python train.py --n_layer=21 --d_model=64 --n_head=1 --n_kv_head=1 --head_dim=32 --d_mlp=256 --vocab_size=1007 --activation="swiglu" --norm="rmsnorm" --norm_place="pre" --norm_eps=1e-06 --positions="rope" --rope_base=10000.0 --rope_fraction=1.0 --qk_norm=false --attn_scale=0.177 --bias="none" --tie_embeddings=true --parallel_block=false --init="uniform" --init_std_qkv=0.0911 --init_std_o=0.0199 --init_std_up=0.0911 --init_std_down=0.00703 --optimizer="muon_variant" --lr=0.0105 --lr_mult_o=1.5 --beta1=0.93 --lr_head=0.00812 --grad_clip=1.0 --warmup_steps=200 --schedule="wsd" --decay_fraction=0.748 --decay_shape="linear" --final_lr_fraction=0.0 --batch_tokens=[8192, 16384, 24576] --seq_len=768 --doc_mask=true --train_tokens=82950000 --steps=5113 --dataset="wikipedia_en"
Each number is 500 + 40 x the weight over its row's rms, rounded and kept within 0 to 999. Layers, rows and columns count from 0. Numbers have three digits each. The size before them is the row's rms in percent of the matrix's.

# layer 2 MLP down (transposed), 256x64, rms 0.0571, rows 171-204, columns 0-63
101:525495454528525531499487546462470548459478415518550439440575450486530534506564459542520469486540531533493430513478539502503528419546515530506569474487435556481509529433542546530538560527474490
114:507475476531513481461546603459482520523503488510564441441522506539454521513499547454558451505440581427574465518512511545522467495464533521481493541492448498567516511467495429465435468522556532
115:445504496469496477491504500469509466487480553511514528475567426507523477521475534549534577473478451541469464532456514482474472494452598564544515390472470585446472476490467442530549512477485556
071:570506543480481511514511530469536543529469542538571560484438554521524473485476455514554517540424428451467551525590476455531527416455451474543488524506498580530481466476505513486525483457516463
111:505448495466479449466455503472526476518497487469531439511570580587530506526475528578560457435509482467460529499488484497550618498480456487451498479562534474521478454450489459528521553459476527
102:449493425535442511501471581546534531523482482559552482532430428527580494518468450524461508528487523488466448567492506504587496419507545534469463477473524515500502516486482462533468493562566464
098:500485466513479537485469534544453509471507498498534572566462482487490463424508513481425449508513504447453426467560511487528500515532521466418519481418529489549447449498517487605567544482549509
096:501588513450530551385453545521528493488479470510502546499526535463426540507494514548513498482495487500496591461479511480474514490460495485504464576547516566531535465404461559480460490531465555
106:513559464511469470566489504499410529425529441596486482451502378464493518506492484562566482550513564471527455504460503501455524466484433504506471478515457531534492509523497536486501545468446477
109:529499508533556554441531519479575480445433424506540513511525399565482536490498519512506524464550455559507482412553439480509493472439521574502504520500461438533497469485572490477507518501480489
093:516543539491525581505467515570502510477454565547458544503460484447497560510457539496546563431544504499478538507492438459439483456440509474457537502540567512493463500410543577493512502534490543
093:522529494503489522474543479557468533490489404475485517449405474484484519506462459475532489491465490538496598448593475496479507500525425454566539469532463516524528465485450535484573581497461513
105:463538522526563414482474519524496468463498541484547475526492518517513505534519611524465539483513502506516481430467503540570512472512492549476487468514528416613504457510464444449510483534568565
104:466534487528588501425479485473559524540517440536451528538415487501471479464467509514438542481497609505466516473430505495535526452470551483499536523540605464436486505538516474495488501513492454
084:454482529483514503596569478539508447513503508473473484520464448522387513493579557532508474536465519505487485529522498507522485478435508559455621505541554501504491517556547500500451452490489553
110:498510499597496563499569508544495480504516456480443542622542465445460487429506510532483506455548498510466526494502398414515490509465526478490509468525481493545468475523502566545548461506506534
097:501424492427497478466520458441492540482523499491457481492513603528519477496503514486456491540522519460553476511457504438489558540545481505559438474467480462454471541428442474570525443444417507
058:515475516440548418464526513421530505501475468501532539424551504514444498510528514584554477466512482479525469510494552499533569489499448539535509515517514632552535518550517437488496436515502487
118:506496474598512544485581554468537560481515450539489481532564508505490492521515513486496521544551571473538477567491560473482487545491509525496539478548447487549529490465491432458385522501513573
103:495607499485460469521483479464457520484533498476476507499433565493486462479459482488539408537498469471535578585507553572407538461458471468476561502504529495524464477535460511461471464450520512
110:510531511511464510552556516453444495464485524449475524461575423443536469489459537545517521492530491523449524536462512432548442529581520474482459487518477461473579492488546550591503569504516546
074:429483513453451532489467475499548512536551534503475525479542499520538543529551447495512433546488578529507485480454572511489479557452427541435563489464474437486508505490421475595494505466540474
098:453478464524506577480506564499475535557576527481485535531530476470539553478489430451497483436473474581537519541454426473536514477484535424451422447491519485465528492458428457528521474501490514
102:536524501471426487455515485510492480496539443499501517503527489490547510503556481502576548497506423535524531496514544489406426522412548533574530527492562488497529525454480587497474519412450517
097:505561511453530499597545570571465500483502521601509480584458496502499449502521455527521551546506473489482452522528528448488487500481478571473484512469480489545470570566454513501563473439503539
105:494489512491456428505508508514490563557584407436552399535444569503500451434506512543472465546523498484433519501566483511517513505494502523527439521425446511503462502492449456479515518491485489
005:467573516520503445512440590556542542455539515516460529475469550507506536454475505556434543504422469523554589492523508542488574531493458471470497505445470503538505517487461491489542528449529428
061:456543466495521476473537548505566473456522540519498378501586464563565562520485496463530537474476468509522463532458520559511522526475489481511522512545437482497455514543484421555539549539538455
101:512439471451497482564452608472491491500505508557452420476471522486530560473502475510436495507501447503487519442568545521447434515421561533541559523532458506543458541494516464473551492485519507
103:541549520558500432492470428462484496455454445469422537434526553523429546458500536518542456455490456473564446501567518554523478522517536472529476540497486517475528502519420539436495487531520455
111:439547474596494487443501501448525491531487532417499512522513456456462488540502480536508427521453480476483409499435463475523482521457525445469531456534462418445420479535488482528543479488476454
096:536537406505500478454449504534515568533455523513538466470490601548488526496498452499483517513561542466518476535481514459556499507428495448542494561463591514422552516490488493453534474461479555
107:507538466522471536473462509541541499519479504505471477560427444459460480533507415492492536510470600442520526445518498446458511524458645455555488525485475536497527546460511534469493491522511466
045:464508564440442496413472526507486470531470428574545507475501563490470486490467471467502549432476517529513532515523436554461473571414504518472527494490482506431437497533526484440450481489550540
# layer 2 MLP gate, 256x64, rms 0.264, rows 172-204, columns 0-63
109:492445524498474521475510544562468526493540502479503458496478529569533419492415541407531466511504557546557554555576486467563500471464511517472465520473549494480488500493501486476384511495545471
109:420531524521484525404478416521480510488520543458456414532459504547421549491470486512556538489457490461507500484523438538419528466513498493481427494538537505513582538502452501505508470464515550
083:543566507495507521569439525544425492417496534520526533513439463509566495493499527478510526525503454530522618492540510513497500498456467505555492550581438542504537444468515544529506478466572472
110:557534426458527489552510495542467514483532441488491463476563570522517470480436589483464488382511530522407487468552544490541486514397529533533516538508484463525495510507466501512521520491494492
106:551534501482464441425516432451515481476551498523542457499496512513460471569506459494535522499499490438469525548481539498524453495464410516535474562489416551564501470545467495569471542423470544
091:499504551533494490431499523543486491511525472513513435443497471536561557547509446480544529485533487554498485571484433477542491414450484501528472570572484481529568492493565502429461446476521431
090:610487526549473510413474501485504523487526483463589616506519513519491539525481514456490526456475522471550553522466423480494539525514506443531548495508435449514547458487490535452465524541494549
110:518395474586467444448497444429543478503535464487502551528518501559489449544538458476449493451501515506411456493491484482566541485474476447448488480525511519430556451546523518508524538534509497
114:490532524515472473446476431471528448485485525541402488513434471534557547589462530525478603529517477517533511467506481414496423519406480450512503508490439517469485492484472514531511493469525522
102:483445423489496452559564467506490622462539466508525534477499482504478463492465486482464483546492512440478501462483547484597547510471577529538456494416481443536472537532513526444469515496500535
098:501474549430496462528436545482483503549520553558569511542545518542534492439484529480456443541552541447471523561520474464531562535453581502465497500425475482535439510487437481488493465505527445
106:451526411432493502521536456528502526416486528530471473463499410529506489525462560515506480523487444502492458503492546514478479474485557459505456516448465453447507542540423462486599460448461458
105:456528518508536533409443436477485577510474535515492572463487430507475555460466517426505535488505611477495516513523423483488492510510456529557545541529535483534537447542463502484480559477518465
080:484501489489561517502468523593447511454508491479468505488433506545563491480520527526487463456489442486568544533564521530458541455537481504482420531575484533495536433446513414530534473463549445
100:529598476529504518445476495508547532564512478457351512467507513568510500534465506444415464518519499532527527463483470520506409469461543498537441504513463506522514455497506485499547525466517544
088:500554478512493461538509451446450540464516444552491548500491554498477485446503502484483496457460525421480530457438469465493472518456560541541482548449488506540458517521491466455497558421383560
091:451461428514522424518512449554514506523450466509500489361507534478492543546530513528501452528467476521503481479492473598488489529441503582505489494588495532457500470451445521455523487465487513
109:486427462503551534494557559458460456534556546476456446478467530500478515473512502493454527528413498520462486478572497546469458485473580487451464461491541544511541459470529454513597423493479493
102:522464485557506426469472500528525573466493471528496430520534521531483546511456481566552594492532505504572477424558466481491479506488483507612497485508447438566459508468556534506506456492490493
092:500527559543398516553546557464448468508462555479461519467492563459452457566544485527567523526545488491466495496473507484544508496435499436539455485493516538471588462492547563511456467460494518
085:490545510479550520499474509457442485566519500514476545486404543491501500469371514448488481561445471504517456483466486468508495564562544476531418503482462523490519466492508503409502510551430486
102:549502514495501453460474535467552440556574499446568500574490500436494457449442439468512518473462451490563499457501481543519466463445481505535476456492553441492553492525556536518520492539408509
091:481457480480430500504466542473568510511461545502503481491508482478491559546481501568450509519553479575525488450480477589530543470509502508490528544382453501563489475597483553476550506514448477
104:453469524472534456470456460545466420564550460498514398457522495558452503526447449535464528527455475552496463543569490448518454544481493482497441464523529534505480513513481526568530434456479463
090:495434576512494510545553503465493527584494560463451480478535489450517480540501516514524421524495473544571576506555503424498515459424477501408494555556544469538530536552512526490498497495486503
005:581442523469558419545554488487500428490495444434479517459512510519433422455532529497559463452483476462435510470535451471497534513492467484524460448511517475511581453538534498504437494518537484
091:535498539542480543515449537472463476535473536544518581467388562441538492528507533479454537519484461515519403443509510475542518472423541461483454495495556552533517514509524436431488507509486516
109:499524484617443511451515532508484512473519508467440437517490569499488538499506520477550496512440484452515517480473529426591476505465434477459487538523453546512481552437508489458481548460483403
089:595536495396567462481521465502517498459553468509512483512474519531447481529455470471505512450420444465533525443490502497529476553527472520523533531562608497559491449505529453514544552491511491
112:545429557454460516493499509554537557495513495536452540427537470526556491461571480478393510429500505528485569497513544527424494476494521493490475479463525559500546517484528484426529516437448489
093:488460561472511569519498432501518521609541423522508488447570438480544474437507510531430448506510466508487546468516506473419532531472521480481503480524428495585505514479449504520492530475464460
101:570529451439523563510503483475551597551489498541509524538534526484488519508493499509444505553469501515587464525547432517501508414519533480498463494460513461467486471478456456442461575456469580
066:522478553473477482451491484507460506582540546574506506526515547448465500477533464451421511477436479531474557504525493448479424556448485571436490534474486471434483450530498440487511561457455475
# layer 2 MLP up, 256x64, rms 0.253, rows 172-204, columns 0-63
126:508511504509499495530503482538522495539503506483440425545464514534555427477444512479519449509565556501530540622589534457516590512532504566542458484543529489464468478505522443463450510531497497
107:422538520509485513434515444489470476519545549463457437521467507565411513494442479538558552472445489448478509480561489512416509475552519513468455416527517522505539549526435480505505500439492501
078:492537556548473545505473520503464506583479561563507463526481507513520539503501499483387480587467547485467405504440518476451528489450466516444549528492521474474476559532477436473445513533463509
115:464462575573588498495480552485529501512493466459508498498504539514452568561531418550546498584532478481502523587499437524498498457533394506490527471543478533444498467488486543515505492486513471
098:563535475525441454426529446455474506461541530520537425552483496530504458559427429489568497494496506440487502531473548546517451526492437507505495562523422522514514484543500515559448546479482550
106:545424536496489493494442568518472478503510521440567515534507458554472494485528472510512578511510468465457480554532495487526458420446510474433498495528578424530476491529484590466459507488563441
093:396488473459521456547546504504467482514494504507462400529502504513508483454511483562507481525503432548458457435539521552496428491451528534450429448469558551492510515525479469559552473452477453
110:535484495532481524451519454471583480597514484447504541551510455558490466546519458455456472407469493504426456529477476515554458506503526430464484490526486534440569487471517468462573534517493468
101:492441474516523490461432450448535471444498469502415476449494578535476530522518456495504505434504565493540510499457468464505472559486548485547481450483483465508471436443512578512593482511565533
092:507471497494498459592514498504401528484546505523583448491535524517550473472487436513438496535507446449450495425481485552524471445487544514450518486398458416491471482513509507489491534463464479
090:536488532469498534417531493564484485474482425502487517491471485480425524626529431566562470509560510449512444538473571524445481527536535543500516510525485538478531529446526510550528516512485533
105:516476452506471567522494562549465462449480550494565456465434484534472481525499439515494512549487485490499437528455503480459507507528446457501537519541491469505484411501424456426568501410533447
111:515509508440423471540560530547511414498550460570492471510476565546493553538534515520482503516461454495505521528471582527504463578434472541456532458457436479530430485489471541486472492534447498
084:460470496449564502530445497527484456486435508477525513446451478495438457454526498515550483506536466518514534552526548507478468420499465492483585511597470477497460429490540463547502421441561502
104:504568556556446464479462500516495515566523538471457482499526478537490500501487543449447490397457529516494537465533473494454451471459540410516458445520424506516500439467488495499553553439567511
086:457434490547547558446480508499500518518498528467485487485535470493574479540464524465518472564488497589505528577508544456502583496570461529461445548581523499447502558470559526498482506555495454
064:523523609480589516535482528500462528454501484510497546487518552508457516499423499530503524484517521482498506553463475441471562472547537499565526456485525555575523523499577431473485407491531537
105:478464436494488483527516587500418492526551535472472497505456503544454489478523509493442518533448475567426464492549487526467398450515532516472486449451507538507563536489538459480585457476552476
099:464498497487520552471561511469500465588484518473528536486486509434515414469574474418483449501502533511486505563440470524516469459538551408425494534431552531478554529538509481526492497498517454
110:494503515495396519561579518468458489495466537498425525467492518423486405557527457519533526494559503513458492524477516490541489482423551394529452494458553525524505477489504536522473446509494479
075:515459497561391530468451468518506485447516499473475484487548458565524502516556513599534563497524541499487577534540533487479453511468496468491576515495471483566432559510493499543531537430511520
098:578395562442469498462483491527447488454482473435580551575493468454490468532501502492492492513479487497461502478471518538465513487486495437594494470494470517544564479580529530466471456472551505
098:531506489530559433520486453520445478488550462504532582555512561486498443463494501475493492424462507470521528525534537440489449556504522429518507477565589496459500539415487485481411477502537508
093:427506517440503433547464476498484532511448557520496378455472509491449527477469543534523554547520519531536522511521486470503490523548518519452430520529530538518444548497535510577513459415556468
101:464508433484535480489515474531568485471542419516576459515496543485525546407522547494438472483558515512423473506474544515495495528525509504587457505524456413501518474462429533479531536505468556
005:531516548450506512457525480451556496529497538522546515505548492479424476532449538497533406483580504421447440562440475466467524527484499443500487498550485460480526465539536416468514478562462511
075:448542400531475499530585471509597525480568447480471428491552485513517524561488496460515465472511547507500519565491549574505488525495475523533510522521424511441500563498553457521526518461485469
101:486545533468559540516514579487518479528499513450539525511441480600509533510509497408541491476508503492487450494602527510493480476447482539492448492557525462452468479487468514519584505556577435
086:429462431529439434522508584495479468554477472433475538446534541514531482494497479508501492480541592543538488482492445542516550474497561536491454492400449507476488524501478506506546463433481542
117:529474551529506492400469549559499462545521524497481442487549436511499524499566464553566500449434464419467496542530550479457469473506501476536575464523516546460590479479517468520476485461512484
092:502551455544455484466490546444524564467503510455462476484478554462465557557533471490624522502500511529521453488506497529533483504487454524499512561464501496399521531509609553447494512551481489
114:518456529488430517480469501564516495543452480445485497519441471500510490446553496441457467461439498456484489436476467523461482513497606428558464533477478499459508503410517564556500458571498511
051:415560451513521506524495493476590502489480453432526480448515467546500522565485528528547507540599548516543509538482497559532560502538429465553488435528458520537520526490495541496504449538517559